Part of a small language model's weights.
Training: a variant of Muon for these matrices, 4076 steps.
Each number is 50 + 12 x the weight over the matrix's rms, rounded and kept within 0 to 99. Layers, rows and columns count from 0.

# layer 6 MLP up, 960x160, rms 0.154, rows 78-164, columns 80-119
54 48 62 52 38 48 54 49 48 54 48 52 78 46 63 66 37 40 59 63 56 39 43 59 39 58 35 42 60 40 62 52 33 53 59 54 73 37 48 47
36 44 54 48 64 41 67 31 58 52 63 53 59 50 57 29 51 66 65 41 59 52 49 60 52 47 54 59 49 58 50 51 52 43 62 65 45 46 47 42
47 66 54 30 41 38 59 51 59 65 46 50 51 67 70 51 24 46 42 25 49 52 43 57 49 34 39 63 50 61 63 52 56 53 49 56 54 36 40 46
58 57 28 39 52 66 50 69 49 43 41 63 61 57 42 56 59 58 38 53 36 63 42 42 46 46 54 46 67 79 67 41 59 46 32 43 50 25 59 51
45 45 47 44 52 67 48 57 41 53 46 52 57 41 66 44 42 54 65 61 50 39 42 56 40 50 74 60 36 39 42 57 70 68 38 56 67 50 60 40
38 52 63 62 52 53 55 47 75 44 65 60 36 59 28 54 42 63 50 35 50 37 68 53 65 62 56 41 57 51 38 45 61 34 46 42 39 41 61 51
50 37 47 59 61 41 41 58 55 62 60 30 31 45 52 58 49 56 54 46 50 57 37 60 55 49 38 61 56 64 56 73 56 62 34 56 44 60 60 60
50 51 50 71 61 52 67 68 17 39 24 60 40 58 42 63 53 57 50 58 71 34 47 79 54 48 63 36 46 48 59 68 39 68 50 48 51 47 39 40
55 61 48 58 38 52 35 38 42 45 24 65 53 46 68 46 39 41 65 53 53 52 57 72 32 59 34 57 53 63 48 58 59 54 34 45 79 51 40 63
80 34 53 54 64 61 49 57 61 51 22 51 37 39 65 49 57 44 51 60 37 67 45 38 30 52 43 55 60 50 41 69 55 54 52 50 49 62 51 44
75 33 32 57 26 68 40 39 63 63 44 31 49 53 58 74 42 59 33 61 59 35 54 35 31 45 49 48 70 41 43 65 31 61 52 45 55 57 46 52
39 66 66 38 28 37 69 59 61 57 46 52 55 36 67 47 55 53 57 57 52 29 54 60 35 57 42 51 56 71 52 35 45 51 66 36 44 34 38 40
48 57 73 62 46 42 42 30 42 33 71 52 40 47 68 31 74 49 57 46 70 54 35 45 34 51 66 51 57 51 36 24 25 52 62 54 58 66 42 24
48 51 68 62 57 48 34 58 53 55 55 34 64 49 45 63 54 40 51 57 43 50 58 43 51 41 37 69 45 47 61 76 51 51 27 41 52 51 28 51
44 49 36 54 64 58 55 47 40 36 60 60 60 53 33 44 51 69 37 50 51 34 34 51 37 39 43 61 60 48 47 64 49 66 59 46 58 78 36 61
36 61 57 60 42 40 35 58 51 54 54 58 43 63 39 50 66 47 33 49 48 57 56 31 60 51 73 49 51 42 35 65 39 36 60 57 48 50 37 51
39 60 52 23 54 56 48 49 52 43 41 47 72 47 57 57 54 50 48 51 60 56 31 52 50 44 48 40 41 51 62 35 43 31 60 75 33 30 60 64
39 60 58 49 46 60 50 49 68 60 58 49 47 59 36 52 60 53 56 56 64 60 60 54 34 51 49 56 41 70 48 50 69 33 53 57 50 39 56 69
40 46 43 62 34 57 42 46 41 61 41 45 53 47 45 74 43 39 45 57 68 45 54 78 48 61 53 43 64 42 42 64 56 47 47 53 55 55 37 74
53 56 52 76 45 40 59 46 46 33 41 45 47 54 58 50 56 47 21 56 71 65 61 40 68 66 55 44 45 52 55 49 51 28 54 39 43 46 51 51
46 60 28 34 41 38 51 48 58 11 64 63 44 61 62 62 52 75 36 44 60 43 63 35 47 36 65 57 41 63 66 55 33 45 66 63 38 60 52 37
58 61 83 80 45 62 61 48 59 35 37 56 30 60 36 51 40 45 46 60 38 42 33 26 44 24 57 36 40 41 57 56 36 44 54 66 34 67 32 52
39 66 51 45 53 54 56 31 51 54 50 53 47 33 46 60 68 64 41 72 45 34 61 61 48 48 51 41 69 59 64 39 40 56 64 38 44 68 58 44
31 43 58 38 59 62 64 57 50 37 35 42 49 63 50 46 64 68 43 66 49 47 50 71 64 52 58 50 39 57 37 56 44 60 51 37 30 46 47 34
61 48 57 57 52 55 61 60 33 30 51 45 62 46 40 37 58 57 53 51 46 46 40 37 56 24 65 41 49 68 76 55 43 40 42 76 71 74 62 51
37 36 73 50 36 48 48 56 53 61 31 72 41 53 37 53 35 50 38 59 57 50 38 67 56 56 42 36 53 62 44 40 54 50 64 64 41 31 58 42
35 52 49 47 58 44 18 57 64 41 48 78 66 60 54 74 45 41 50 59 49 36 42 68 33 30 42 66 35 67 47 67 50 54 43 51 56 41 46 41
26 60 60 43 57 67 44 67 58 57 27 48 43 68 45 54 68 67 66 38 40 57 51 52 50 60 53 50 59 42 38 29 52 61 41 49 70 30 55 49
59 38 57 48 52 55 58 70 45 38 66 43 45 43 42 58 50 59 29 53 49 47 39 63 65 57 50 44 52 41 30 48 49 37 51 55 64 52 54 53
46 53 44 57 60 32 61 40 38 37 44 53 54 51 37 54 52 37 44 67 34 52 57 53 54 46 54 45 45 56 49 48 39 40 31 42 64 52 45 38
56 44 42 58 65 64 43 38 53 62 20 56 52 61 52 50 46 45 24 54 47 56 57 44 53 58 40 36 37 46 39 61 58 50 57 62 61 37 52 64
57 60 69 51 52 47 47 43 50 65 59 57 45 68 45 54 64 41 42 64 31 65 39 59 45 47 64 67 70 46 52 50 51 61 51 39 67 44 41 39
53 46 46 56 46 60 37 67 56 64 30 38 53 49 50 45 48 63 51 62 45 45 60 45 48 46 42 45 60 53 48 59 66 43 50 64 61 48 54 42
45 53 29 37 48 55 37 54 27 54 56 47 39 28 55 70 74 45 53 53 52 45 34 57 55 54 50 59 38 53 59 53 31 32 54 71 39 43 42 57
56 46 23 57 39 47 38 32 46 50 70 43 44 49 39 28 45 50 81 60 75 40 53 55 57 36 58 34 66 59 63 39 54 48 54 35 48 37 35 38
37 59 53 64 45 50 61 49 38 46 30 41 31 51 36 52 55 57 53 67 52 53 56 63 54 45 51 57 55 56 63 54 37 46 68 49 33 43 45 45
52 37 47 59 48 51 57 54 67 42 60 51 48 63 51 81 32 40 52 45 41 58 31 56 51 51 51 67 38 55 39 42 48 46 42 50 61 60 55 43
51 67 21 58 47 26 43 55 45 45 73 29 35 69 37 55 36 47 65 42 59 53 34 46 65 58 41 45 53 66 50 48 63 57 57 36 55 55 77 36
69 51 12 48 72 37 51 41 45 53 54 72 41 50 44 44 41 47 41 45 59 44 34 52 53 60 36 30 49 40 38 52 58 67 50 35 41 51 53 34
89 41 66 39 62 50 41 51 42 38 53 62 60 27 58 49 46 61 51 46 51 42 59 13 39 54 44 58 39 33 40 46 58 46 49 59 40 55 59 60
57 49 60 61 60 51 67 41 60 61 57 43 58 41 31 49 72 51 26 58 41 55 54 58 67 19 57 60 61 46 47 36 46 59 26 68 42 66 53 61
65 44 51 49 33 45 44 41 65 48 42 59 52 61 52 53 45 53 51 47 59 56 52 48 49 53 51 58 56 67 69 46 43 49 61 52 46 37 43 55
58 41 50 51 40 57 55 56 42 55 42 47 53 41 44 49 58 44 37 54 39 47 48 40 69 47 52 65 46 49 45 53 30 30 60 55 30 48 57 52
50 48 47 40 33 43 54 49 48 36 64 34 37 35 62 61 49 47 53 66 39 41 56 28 63 46 59 54 51 54 59 53 36 33 67 48 46 38 23 53
45 31 44 51 36 34 73 44 57 64 43 57 24 42 20 81 68 38 51 35 58 27 43 68 26 50 52 45 52 84 56 31 35 52 38 53 63 51 53 56
44 67 38 51 42 54 64 49 50 39 35 69 67 46 78 73 30 50 46 42 33 50 41 43 72 46 63 73 62 59 47 46 35 46 67 52 58 52 47 44
42 46 51 40 43 65 49 65 55 93 28 35 49 58 55 44 41 57 35 47 44 64 43 69 38 58 35 56 40 51 64 36 59 49 59 89 45 48 52 46
45 37 54 57 69 69 52 64 50 48 30 41 68 64 44 45 57 56 54 36 53 67 40 62 40 60 43 67 50 49 64 37 63 62 49 56 28 54 49 57
50 60 41 76 55 45 41 17 30 52 32 28 57 50 47 43 35 35 54 45 57 49 74 48 53 44 50 53 39 54 24 45 48 40 29 47 55 37 62 37
52 26 63 69 35 59 35 53 64 59 45 66 58 69 47 67 31 38 25 59 36 65 45 51 50 64 52 44 24 50 48 36 45 48 71 58 48 52 52 51
48 71 33 53 63 70 32 71 70 50 34 45 45 58 46 51 31 39 59 41 50 65 44 57 51 52 46 35 46 55 35 48 68 28 45 65 61 34 30 57
52 63 44 49 44 34 16 42 49 46 58 54 73 71 49 49 59 46 34 33 38 53 47 40 57 49 54 20 61 40 38 44 36 30 60 56 55 27 51 43
36 52 58 56 44 65 48 65 47 48 54 55 65 54 34 67 51 50 51 57 45 30 38 68 49 43 36 58 50 73 52 42 44 65 40 79 62 37 43 48
39 22 54 62 36 47 33 67 52 57 45 45 83 46 43 58 45 28 31 48 43 46 54 42 31 38 36 48 56 48 42 49 58 74 52 65 33 40 29 47
52 24 38 45 55 44 32 59 46 51 46 40 44 73 63 61 63 43 39 49 47 29 34 52 68 58 53 45 38 49 43 41 56 50 69 56 65 49 46 45
64 47 61 75 53 54 38 15 68 34 36 39 51 46 72 46 40 66 39 46 38 52 40 48 39 51 51 54 56 64 41 39 55 33 47 71 33 46 37 58
29 59 68 65 36 24 32 77 69 25 44 41 36 48 43 70 54 67 50 55 38 49 41 32 50 28 21 46 59 50 79 69 55 55 55 53 33 36 57 50
57 55 33 45 46 57 48 43 48 59 71 48 32 57 62 47 47 49 54 64 46 40 34 36 45 50 70 58 50 52 37 50 45 45 46 61 77 33 32 48
68 47 52 49 62 47 63 52 46 61 47 55 35 51 55 56 72 54 62 55 44 49 59 29 30 45 54 55 61 57 42 34 44 74 50 34 43 35 47 54
37 38 67 41 51 40 51 40 54 58 52 62 63 41 66 59 65 43 30 44 58 52 45 55 69 22 54 62 40 64 53 34 56 55 80 79 24 52 53 30
62 59 74 48 42 61 44 51 50 61 61 56 63 70 56 60 38 53 43 46 68 37 49 68 32 65 49 53 39 57 51 20 45 52 38 69 52 68 33 43
39 58 24 58 29 32 28 63 56 33 50 69 53 68 56 56 51 28 61 60 59 67 39 53 45 63 55 58 40 38 64 64 57 43 51 52 24 51 40 71
47 71 54 62 80 42 41 50 49 59 42 54 57 62 54 50 66 46 23 67 39 39 39 44 49 41 51 58 59 51 49 65 50 30 60 25 39 42 47 62
41 66 41 38 49 44 60 58 62 44 56 46 66 61 35 66 56 52 56 41 14 49 58 45 27 50 57 56 20 66 39 59 44 74 56 45 49 51 57 52
50 54 48 47 50 38 50 45 51 46 36 24 33 59 61 65 48 62 55 71 44 51 59 63 35 54 36 51 53 34 60 25 54 47 47 65 59 57 37 44
37 62 59 45 62 52 43 64 38 51 41 61 50 42 58 57 54 44 47 45 48 38 46 38 40 58 49 35 29 52 58 58 40 49 27 57 53 68 55 43
37 57 55 37 72 47 37 71 49 51 21 56 57 50 57 31 59 41 51 77 56 54 49 51 29 32 27 51 52 53 56 38 47 50 32 64 62 51 55 49
45 30 55 69 63 56 50 47 46 64 42 56 54 71 62 40 52 51 61 44 42 67 80 57 46 73 60 50 35 57 62 64 58 40 48 53 41 56 46 56
43 53 51 44 63 42 51 56 60 63 49 40 41 47 44 41 45 68 31 61 54 51 57 49 76 39 60 40 58 62 34 59 53 41 52 46 55 32 62 44
46 37 59 43 42 64 51 52 74 62 53 84 82 67 42 64 53 80 39 48 41 57 43 71 58 51 30 51 46 40 71 52 65 58 52 67 50 35 55 69
35 35 49 50 52 45 56 41 54 47 38 52 51 39 62 31 38 49 49 54 59 45 44 66 54 39 45 57 32 51 35 36 51 55 57 53 60 53 67 53
37 45 59 53 59 52 62 75 32 50 37 66 63 56 68 44 66 71 39 71 55 44 57 56 52 71 52 53 62 59 36 53 56 50 43 53 29 41 40 66
28 41 59 37 53 60 39 43 69 50 46 67 82 61 77 60 47 51 40 34 42 56 55 44 51 50 35 42 66 55 52 30 48 50 48 76 56 65 43 37
68 40 55 53 53 55 55 38 61 49 51 74 52 70 42 60 46 60 65 43 45 46 53 47 63 59 24 46 55 49 47 55 62 50 71 46 33 69 56 36
66 65 47 34 50 57 63 51 66 36 48 42 35 56 41 35 58 37 64 46 54 54 52 54 37 53 41 66 49 51 36 53 59 50 59 56 39 60 53 61
58 38 58 53 52 37 54 61 46 39 74 66 69 60 34 54 48 50 66 53 69 34 44 37 59 62 79 57 40 40 43 44 51 71 74 50 73 41 63 62
45 42 61 47 57 38 47 55 50 52 58 50 59 62 47 58 46 65 51 39 52 62 45 34 57 46 64 58 56 61 59 71 49 50 34 47 48 41 53 36
54 47 63 56 69 43 29 49 63 47 54 44 54 57 49 50 52 48 45 63 51 66 57 59 60 32 34 39 63 60 70 71 29 48 39 32 65 48 53 40
44 56 40 56 54 50 54 52 43 48 49 43 47 66 43 41 69 50 54 40 42 41 49 36 57 52 63 58 66 48 40 54 53 44 49 54 52 63 33 51
54 52 54 40 47 55 30 39 30 52 39 59 57 51 32 36 56 46 68 66 56 56 76 67 59 56 56 66 48 56 39 48 52 37 55 46 47 60 45 59
44 42 56 55 52 42 58 49 46 38 44 41 46 66 33 48 63 47 41 54 68 58 50 42 39 40 58 74 55 54 47 57 49 58 57 36 34 55 60 46
45 42 40 47 51 33 32 45 68 53 56 33 56 28 43 18 56 59 48 41 42 35 46 42 48 53 57 68 52 60 58 50 59 75 50 54 62 65 51 62
34 47 59 85 44 47 40 36 56 56 57 60 34 56 54 57 53 70 47 49 59 39 56 38 52 57 45 61 59 59 59 45 35 59 53 50 27 49 61 50
36 49 46 39 47 34 43 54 67 47 51 34 70 61 28 38 54 44 62 45 50 55 41 68 45 74 53 48 31 40 45 50 66 44 66 61 62 46 46 48
33 57 56 51 48 45 26 47 48 58 65 47 48 57 52 44 59 61 69 57 56 46 54 45 67 32 50 56 50 46 59 63 52 48 46 37 50 42 45 39
40 50 34 46 61 21 37 75 44 69 33 43 65 58 55 51 41 40 40 54 62 57 43 57 50 65 61 71 37 63 66 29 64 51 66 60 28 46 32 26
60 33 47 20 56 35 72 68 55 26 62 25 25 48 39 34 41 61 43 62 55 32 64 60 16 56 54 54 57 69 73 46 48 70 57 75 35 48 45 26
# layer 6 MLP down (transposed), 960x160, rms 0.0886, rows 78-163, columns 80-119
43 62 54 38 43 39 37 37 46 54 44 68 50 37 46 63 89 47 36 48 43 55 46 49 21 77 43 49 57 51 56 40 43 41 56 47 59 53 43 49
63 54 51 46 51 50 38 35 45 55 55 57 46 47 43 55 54 56 45 40 48 28 59 44 48 28 50 32 52 52 56 50 63 38 35 72 44 38 37 55
52 43 45 34 58 46 55 50 50 71 39 51 64 59 37 52 48 49 41 62 58 65 41 53 61 41 46 56 53 68 40 47 53 55 56 50 54 34 39 72
41 49 44 50 55 53 35 41 53 54 43 47 63 34 36 29 33 47 39 46 62 64 56 53 45 51 27 41 60 49 66 66 84 37 54 38 46 47 56 75
64 68 27 53 58 36 38 61 26 39 23 63 64 44 60 57 43 43 28 46 51 51 64 48 56 41 54 35 50 64 81 35 39 37 50 68 39 47 45 40
49 42 46 51 58 55 43 45 38 51 62 45 22 60 40 51 53 54 58 40 51 38 52 50 76 65 52 44 45 58 59 51 35 28 67 52 60 46 46 45
50 40 57 65 38 37 36 55 47 44 41 35 39 40 58 52 66 40 46 30 44 65 46 46 64 44 41 66 57 49 54 48 47 45 66 59 51 43 72 55
33 63 27 54 78 43 54 57 36 45 54 44 51 57 63 72 49 53 42 80 53 64 43 66 43 38 43 44 46 65 53 60 54 72 68 75 56 81 61 49
50 37 59 38 51 49 38 45 41 56 32 42 45 81 48 44 50 44 54 30 40 43 55 63 65 39 61 64 54 52 55 63 56 64 54 38 61 75 54 72
74 25 61 44 73 40 66 44 68 63 46 22 55 37 60 47 73 54 51 59 56 57 54 45 31 60 59 32 43 51 38 42 58 46 45 62 65 64 52 50
54 49 59 66 31 49 60 55 46 41 43 49 39 37 53 39 46 49 62 37 56 57 57 44 45 61 69 52 46 50 51 41 59 53 54 40 71 55 72 27
32 62 42 61 48 56 79 67 58 66 59 32 69 34 45 55 57 38 46 66 48 40 50 63 22 67 36 34 49 46 48 37 38 33 44 38 54 55 51 45
46 51 63 54 53 56 51 41 45 72 26 58 28 50 76 40 60 42 52 60 50 65 62 48 50 56 66 45 71 48 61 63 50 49 46 50 64 51 35 44
37 45 38 40 45 53 53 40 36 56 34 60 37 40 58 57 52 54 39 53 56 47 50 68 41 41 46 61 50 56 51 36 49 44 79 51 36 42 60 34
29 63 49 59 48 48 54 31 40 34 56 71 69 37 35 50 34 53 53 64 66 51 56 52 73 43 37 54 52 60 39 66 47 65 38 55 59 57 52 59
68 26 46 53 43 51 48 44 53 59 62 57 52 49 58 35 56 50 30 39 51 48 39 51 60 39 54 65 69 45 61 40 52 40 59 59 52 46 45 70
51 42 51 27 54 41 56 45 36 32 52 45 51 44 44 50 59 59 43 48 49 54 31 46 32 85 48 58 64 54 44 40 47 55 48 39 34 30 64 41
69 48 64 53 36 52 42 43 47 58 57 66 63 63 55 54 38 55 55 46 61 61 34 55 44 46 63 35 43 39 64 40 41 54 53 67 58 64 49 50
53 62 83 50 48 67 52 44 34 62 24 37 43 48 58 62 35 49 38 55 53 49 34 49 37 65 59 67 55 41 26 46 63 59 48 59 35 59 37 51
62 43 65 56 54 57 58 41 55 68 57 58 33 48 52 42 53 36 57 66 43 65 55 49 28 39 21 25 57 52 43 49 42 62 46 47 55 69 33 52
43 63 51 48 31 57 63 35 54 62 43 61 42 67 62 57 33 48 47 29 50 41 46 48 41 31 36 31 35 44 52 47 44 71 61 41 76 33 34 55
55 77 53 64 51 65 35 56 44 46 54 80 54 32 64 33 57 37 49 59 28 43 55 68 64 42 41 61 48 57 67 69 66 68 23 46 44 47 42 53
74 70 64 58 52 36 51 58 50 63 37 59 62 55 33 20 40 42 67 58 33 54 62 54 46 75 60 65 47 45 38 64 45 69 57 47 47 49 69 55
55 53 39 40 63 40 47 58 55 46 59 48 61 37 42 60 71 36 72 42 48 55 74 45 46 66 41 63 31 30 21 47 33 52 42 47 33 54 44 54
50 42 48 60 62 60 50 62 64 69 37 54 48 38 43 86 48 52 38 40 46 53 36 60 48 27 40 46 45 64 37 79 38 46 37 61 47 59 48 76
47 23 66 46 53 37 62 55 79 38 42 63 49 38 33 54 52 47 43 63 49 63 79 57 42 33 47 58 63 66 47 22 59 62 50 54 37 32 61 53
43 47 37 39 45 64 44 53 39 52 55 44 68 61 54 54 59 25 64 38 61 57 49 56 53 51 37 60 58 56 62 55 38 27 72 74 44 57 36 43
36 55 57 61 45 36 47 62 59 37 46 43 41 51 49 59 70 72 49 48 39 33 71 38 29 56 43 64 15 39 55 32 75 62 48 45 51 34 55 47
15 42 59 57 47 27 18 58 53 56 47 25 29 40 45 44 53 66 50 53 48 45 48 25 61 53 34 26 45 60 54 59 32 33 47 68 57 40 38 47
39 47 62 34 43 56 61 47 42 34 52 27 46 51 49 64 41 48 35 23 22 63 48 55 80 38 41 48 38 58 64 36 63 50 61 36 63 55 50 63
65 48 28 53 73 39 42 46 51 51 51 52 44 44 61 47 54 26 61 75 48 50 50 52 57 64 35 38 38 42 43 52 50 69 60 54 60 34 58 39
52 31 39 43 38 58 72 45 50 52 39 67 26 40 58 50 55 60 40 57 65 40 46 52 23 38 57 51 23 56 65 64 55 51 44 61 62 37 42 45
58 68 65 51 44 49 64 51 57 45 59 48 52 53 46 42 47 27 51 59 60 42 48 50 37 42 50 64 46 45 54 46 61 72 47 46 38 46 67 62
50 47 35 37 47 41 56 56 34 50 48 54 34 25 47 42 63 51 48 45 48 47 46 25 42 31 49 41 31 40 56 60 66 53 90 53 29 42 35 59
45 61 41 36 53 66 30 33 47 63 43 41 58 44 42 40 71 42 39 60 41 52 59 72 61 43 62 31 40 55 52 47 31 45 63 46 29 65 35 36
52 16 41 48 45 52 42 54 71 62 69 44 58 38 54 46 35 43 50 43 45 62 30 35 29 43 44 63 63 55 47 61 66 67 43 52 40 57 66 43
37 42 53 64 35 50 40 55 50 47 35 44 47 42 67 63 33 36 23 58 48 60 68 48 44 31 45 59 40 44 66 46 60 61 51 45 42 58 66 51
48 74 64 50 44 40 23 47 69 63 58 42 66 47 48 51 47 68 41 28 74 42 49 53 55 34 57 38 53 44 45 30 49 28 45 46 57 36 58 43
41 56 61 47 58 24 41 51 75 42 41 49 45 64 54 54 26 65 48 68 62 34 52 52 66 58 58 56 52 54 38 72 55 46 35 59 62 63 65 72
44 61 48 64 60 69 41 29 41 66 30 49 54 63 78 41 54 57 50 39 66 62 59 68 43 78 65 52 57 50 65 40 61 69 75 52 55 42 67 55
30 74 50 65 28 36 25 50 63 41 74 60 56 61 63 30 48 69 53 59 47 28 67 59 43 49 20 40 41 32 45 55 53 53 52 44 46 26 60 44
61 46 51 42 28 41 61 41 40 42 45 48 64 62 56 65 62 47 39 53 37 55 35 53 66 33 34 65 35 48 61 49 52 35 52 43 40 51 32 49
54 41 56 31 46 51 49 44 70 47 25 37 44 44 54 53 30 33 36 42 44 52 38 20 59 31 54 31 49 48 38 55 45 73 41 65 49 47 41 62
83 45 51 47 56 62 37 36 71 51 63 48 72 51 57 47 41 60 44 38 37 69 57 70 35 61 70 45 55 61 66 41 43 47 44 46 61 42 38 50
43 37 42 40 48 33 61 68 36 59 41 64 39 45 38 33 54 68 45 64 41 54 53 65 44 35 46 59 67 70 64 37 33 49 33 50 44 63 31 64
42 63 61 55 54 56 54 35 38 73 63 50 65 35 31 48 33 51 58 52 60 40 62 59 50 64 72 70 67 49 50 50 37 36 43 80 66 48 42 38
23 40 78 24 60 66 32 49 58 70 47 55 43 46 34 47 36 42 56 41 68 60 54 40 40 39 59 42 38 55 74 38 63 62 51 61 45 71 38 66
49 45 52 45 46 54 42 58 52 37 47 63 51 58 46 68 49 76 39 47 43 42 49 51 54 45 45 68 42 54 20 47 62 65 28 43 26 49 42 62
63 68 53 58 59 40 50 47 41 58 50 47 49 55 42 42 64 28 58 44 51 49 52 51 51 42 59 51 82 28 38 33 48 31 33 47 54 45 59 58
35 28 53 51 53 58 46 37 53 75 54 44 56 65 59 38 45 35 42 39 46 48 50 52 45 71 71 24 32 45 46 45 47 40 55 51 57 59 36 42
55 61 56 36 60 50 59 43 56 61 50 56 17 57 25 26 79 65 61 32 44 34 25 47 52 49 58 68 39 50 55 62 47 63 59 43 20 58 55 56
63 47 39 56 41 43 60 55 66 44 64 46 28 49 58 53 49 72 55 56 47 46 49 53 49 62 53 68 39 52 37 46 47 35 41 47 49 42 62 59
42 50 58 43 66 34 68 60 59 53 56 32 30 37 45 51 45 57 25 39 52 53 60 47 54 34 47 32 48 42 40 55 21 46 68 68 66 42 26 63
63 38 33 42 59 40 45 41 49 42 63 58 57 31 58 35 85 25 58 48 37 41 74 66 48 53 45 50 44 46 45 60 29 66 42 36 51 62 47 58
52 59 42 27 57 46 57 39 58 88 37 55 54 56 50 53 46 50 56 59 36 72 59 59 66 47 39 33 39 63 61 40 54 65 54 52 57 50 56 59
60 63 59 73 48 36 61 15 40 47 49 36 48 31 57 65 36 59 49 50 45 74 38 45 51 45 57 34 45 33 44 41 53 38 48 62 62 33 62 36
44 36 63 56 54 36 50 46 53 45 56 39 50 40 52 68 59 66 59 34 53 49 70 39 56 69 52 47 49 44 44 56 45 44 47 54 50 55 60 48
29 61 49 64 46 32 38 58 48 55 38 38 51 51 44 62 37 61 32 44 60 52 69 46 43 38 48 53 45 68 49 43 59 35 56 50 65 38 64 54
65 51 54 44 50 48 46 39 57 42 27 81 45 47 49 57 44 57 31 51 53 48 38 39 60 42 51 50 35 53 51 67 45 40 63 33 44 52 36 45
23 51 61 48 42 53 57 24 10 55 72 46 53 37 70 48 72 42 42 59 42 52 43 32 65 48 54 48 50 68 59 51 43 47 55 67 53 35 74 52
62 61 54 53 58 42 52 50 41 74 41 37 65 51 31 50 68 64 25 52 70 51 49 50 55 70 30 59 43 51 65 29 68 76 39 46 40 64 56 53
84 61 50 38 51 64 39 61 47 54 51 31 33 51 41 59 41 49 41 29 50 78 42 63 60 56 48 44 47 43 34 50 36 43 26 63 47 59 44 42
43 57 46 39 67 59 46 49 36 61 56 44 41 55 53 63 36 43 43 41 61 33 46 36 51 27 53 41 56 42 73 42 60 44 42 49 48 61 59 67
60 72 48 29 43 87 72 46 52 40 32 49 53 70 39 50 53 47 70 72 62 35 52 56 50 63 48 71 36 52 86 67 47 49 54 55 48 45 57 53
39 77 52 34 44 48 37 54 39 54 47 47 37 57 34 43 55 46 62 68 50 55 60 69 45 43 37 54 56 46 39 33 53 56 42 52 50 52 39 59
24 60 54 69 59 43 34 35 77 44 53 46 58 57 65 67 69 56 60 46 52 55 43 38 49 35 57 65 64 55 45 53 48 39 54 46 62 62 64 52
81 38 62 60 40 51 57 44 34 65 49 46 54 48 50 59 41 66 57 48 47 52 37 57 53 51 25 35 24 49 63 41 57 70 54 30 51 39 39 43
37 34 46 49 45 37 45 43 54 40 40 42 55 46 55 71 51 48 40 62 61 43 47 55 57 59 49 44 56 55 40 71 38 51 67 48 58 54 36 53
53 65 56 52 57 42 53 35 36 39 72 55 32 62 61 47 63 35 43 53 41 69 42 62 34 70 56 45 45 53 49 56 41 70 64 52 48 39 51 64
67 47 38 50 38 64 52 52 47 43 65 72 47 47 39 73 43 58 33 51 57 36 46 65 57 33 51 50 43 65 49 77 30 43 68 58 44 28 64 56
65 41 60 39 26 65 61 46 48 60 52 40 56 30 43 65 19 60 24 64 41 53 60 61 40 60 50 34 57 61 43 51 52 50 42 50 56 63 67 58
50 35 58 47 27 38 50 64 61 34 43 55 27 47 48 60 47 70 53 75 67 48 55 55 47 55 39 50 34 44 71 61 24 55 57 51 36 44 62 61
57 50 52 57 53 50 42 35 40 38 48 52 46 40 62 46 42 57 30 41 49 73 42 48 42 49 73 56 60 56 70 61 77 66 55 59 76 66 28 61
53 41 27 55 41 54 40 39 70 72 53 64 43 58 36 58 76 55 69 33 51 53 53 51 51 55 45 53 46 73 42 50 56 40 46 41 35 70 75 50
48 68 44 58 38 49 60 40 49 38 57 80 52 31 43 43 38 48 41 48 59 52 47 42 48 63 46 48 59 43 36 69 51 57 49 57 44 62 04 38
62 69 56 58 30 65 49 62 47 31 59 43 43 43 61 69 56 52 47 55 51 54 76 45 34 42 42 59 37 53 49 46 47 61 29 43 63 53 58 31
50 63 25 52 54 38 42 51 37 33 55 54 46 49 60 51 49 53 60 52 51 58 46 51 50 47 42 43 51 48 66 48 62 66 46 49 51 57 45 47
36 58 52 54 51 19 41 48 48 50 61 43 33 49 52 45 60 43 37 56 34 47 53 47 60 61 48 38 64 51 33 41 61 38 44 51 58 60 39 49
57 52 59 38 48 43 41 61 48 58 53 63 37 49 49 35 54 61 61 48 47 51 47 52 53 63 56 55 50 36 48 56 48 35 38 53 52 48 59 52
51 32 47 51 26 52 45 55 44 58 62 56 25 29 43 46 40 51 50 51 37 52 47 34 51 58 66 39 55 82 15 47 38 62 65 36 44 54 49 58
47 38 40 53 38 46 40 53 49 59 50 51 62 47 41 39 54 43 52 64 40 46 41 41 51 32 36 60 49 30 62 66 30 36 73 65 61 54 65 62
56 53 46 54 40 33 47 49 41 29 40 64 30 34 39 35 55 45 40 40 46 44 60 37 49 47 37 57 50 58 37 52 60 51 60 50 43 43 40 53
63 52 53 62 59 51 44 60 43 45 41 42 47 43 44 41 72 53 47 36 32 47 48 55 20 72 56 49 58 45 66 61 62 44 49 41 37 60 49 60
54 65 52 37 53 35 41 55 65 25 46 36 46 76 47 75 56 45 43 34 37 46 71 57 69 48 72 59 46 46 54 50 60 39 38 43 52 50 36 67
51 53 50 40 55 53 50 46 31 40 43 46 43 42 69 39 58 62 55 62 63 38 48 53 54 52 57 68 51 64 52 57 51 50 49 42 54 42 41 46
44 33 54 31 46 52 36 52 48 41 29 63 45 53 70 36 37 47 69 40 60 39 48 50 55 34 57 58 37 54 30 21 74 55 68 49 42 38 34 30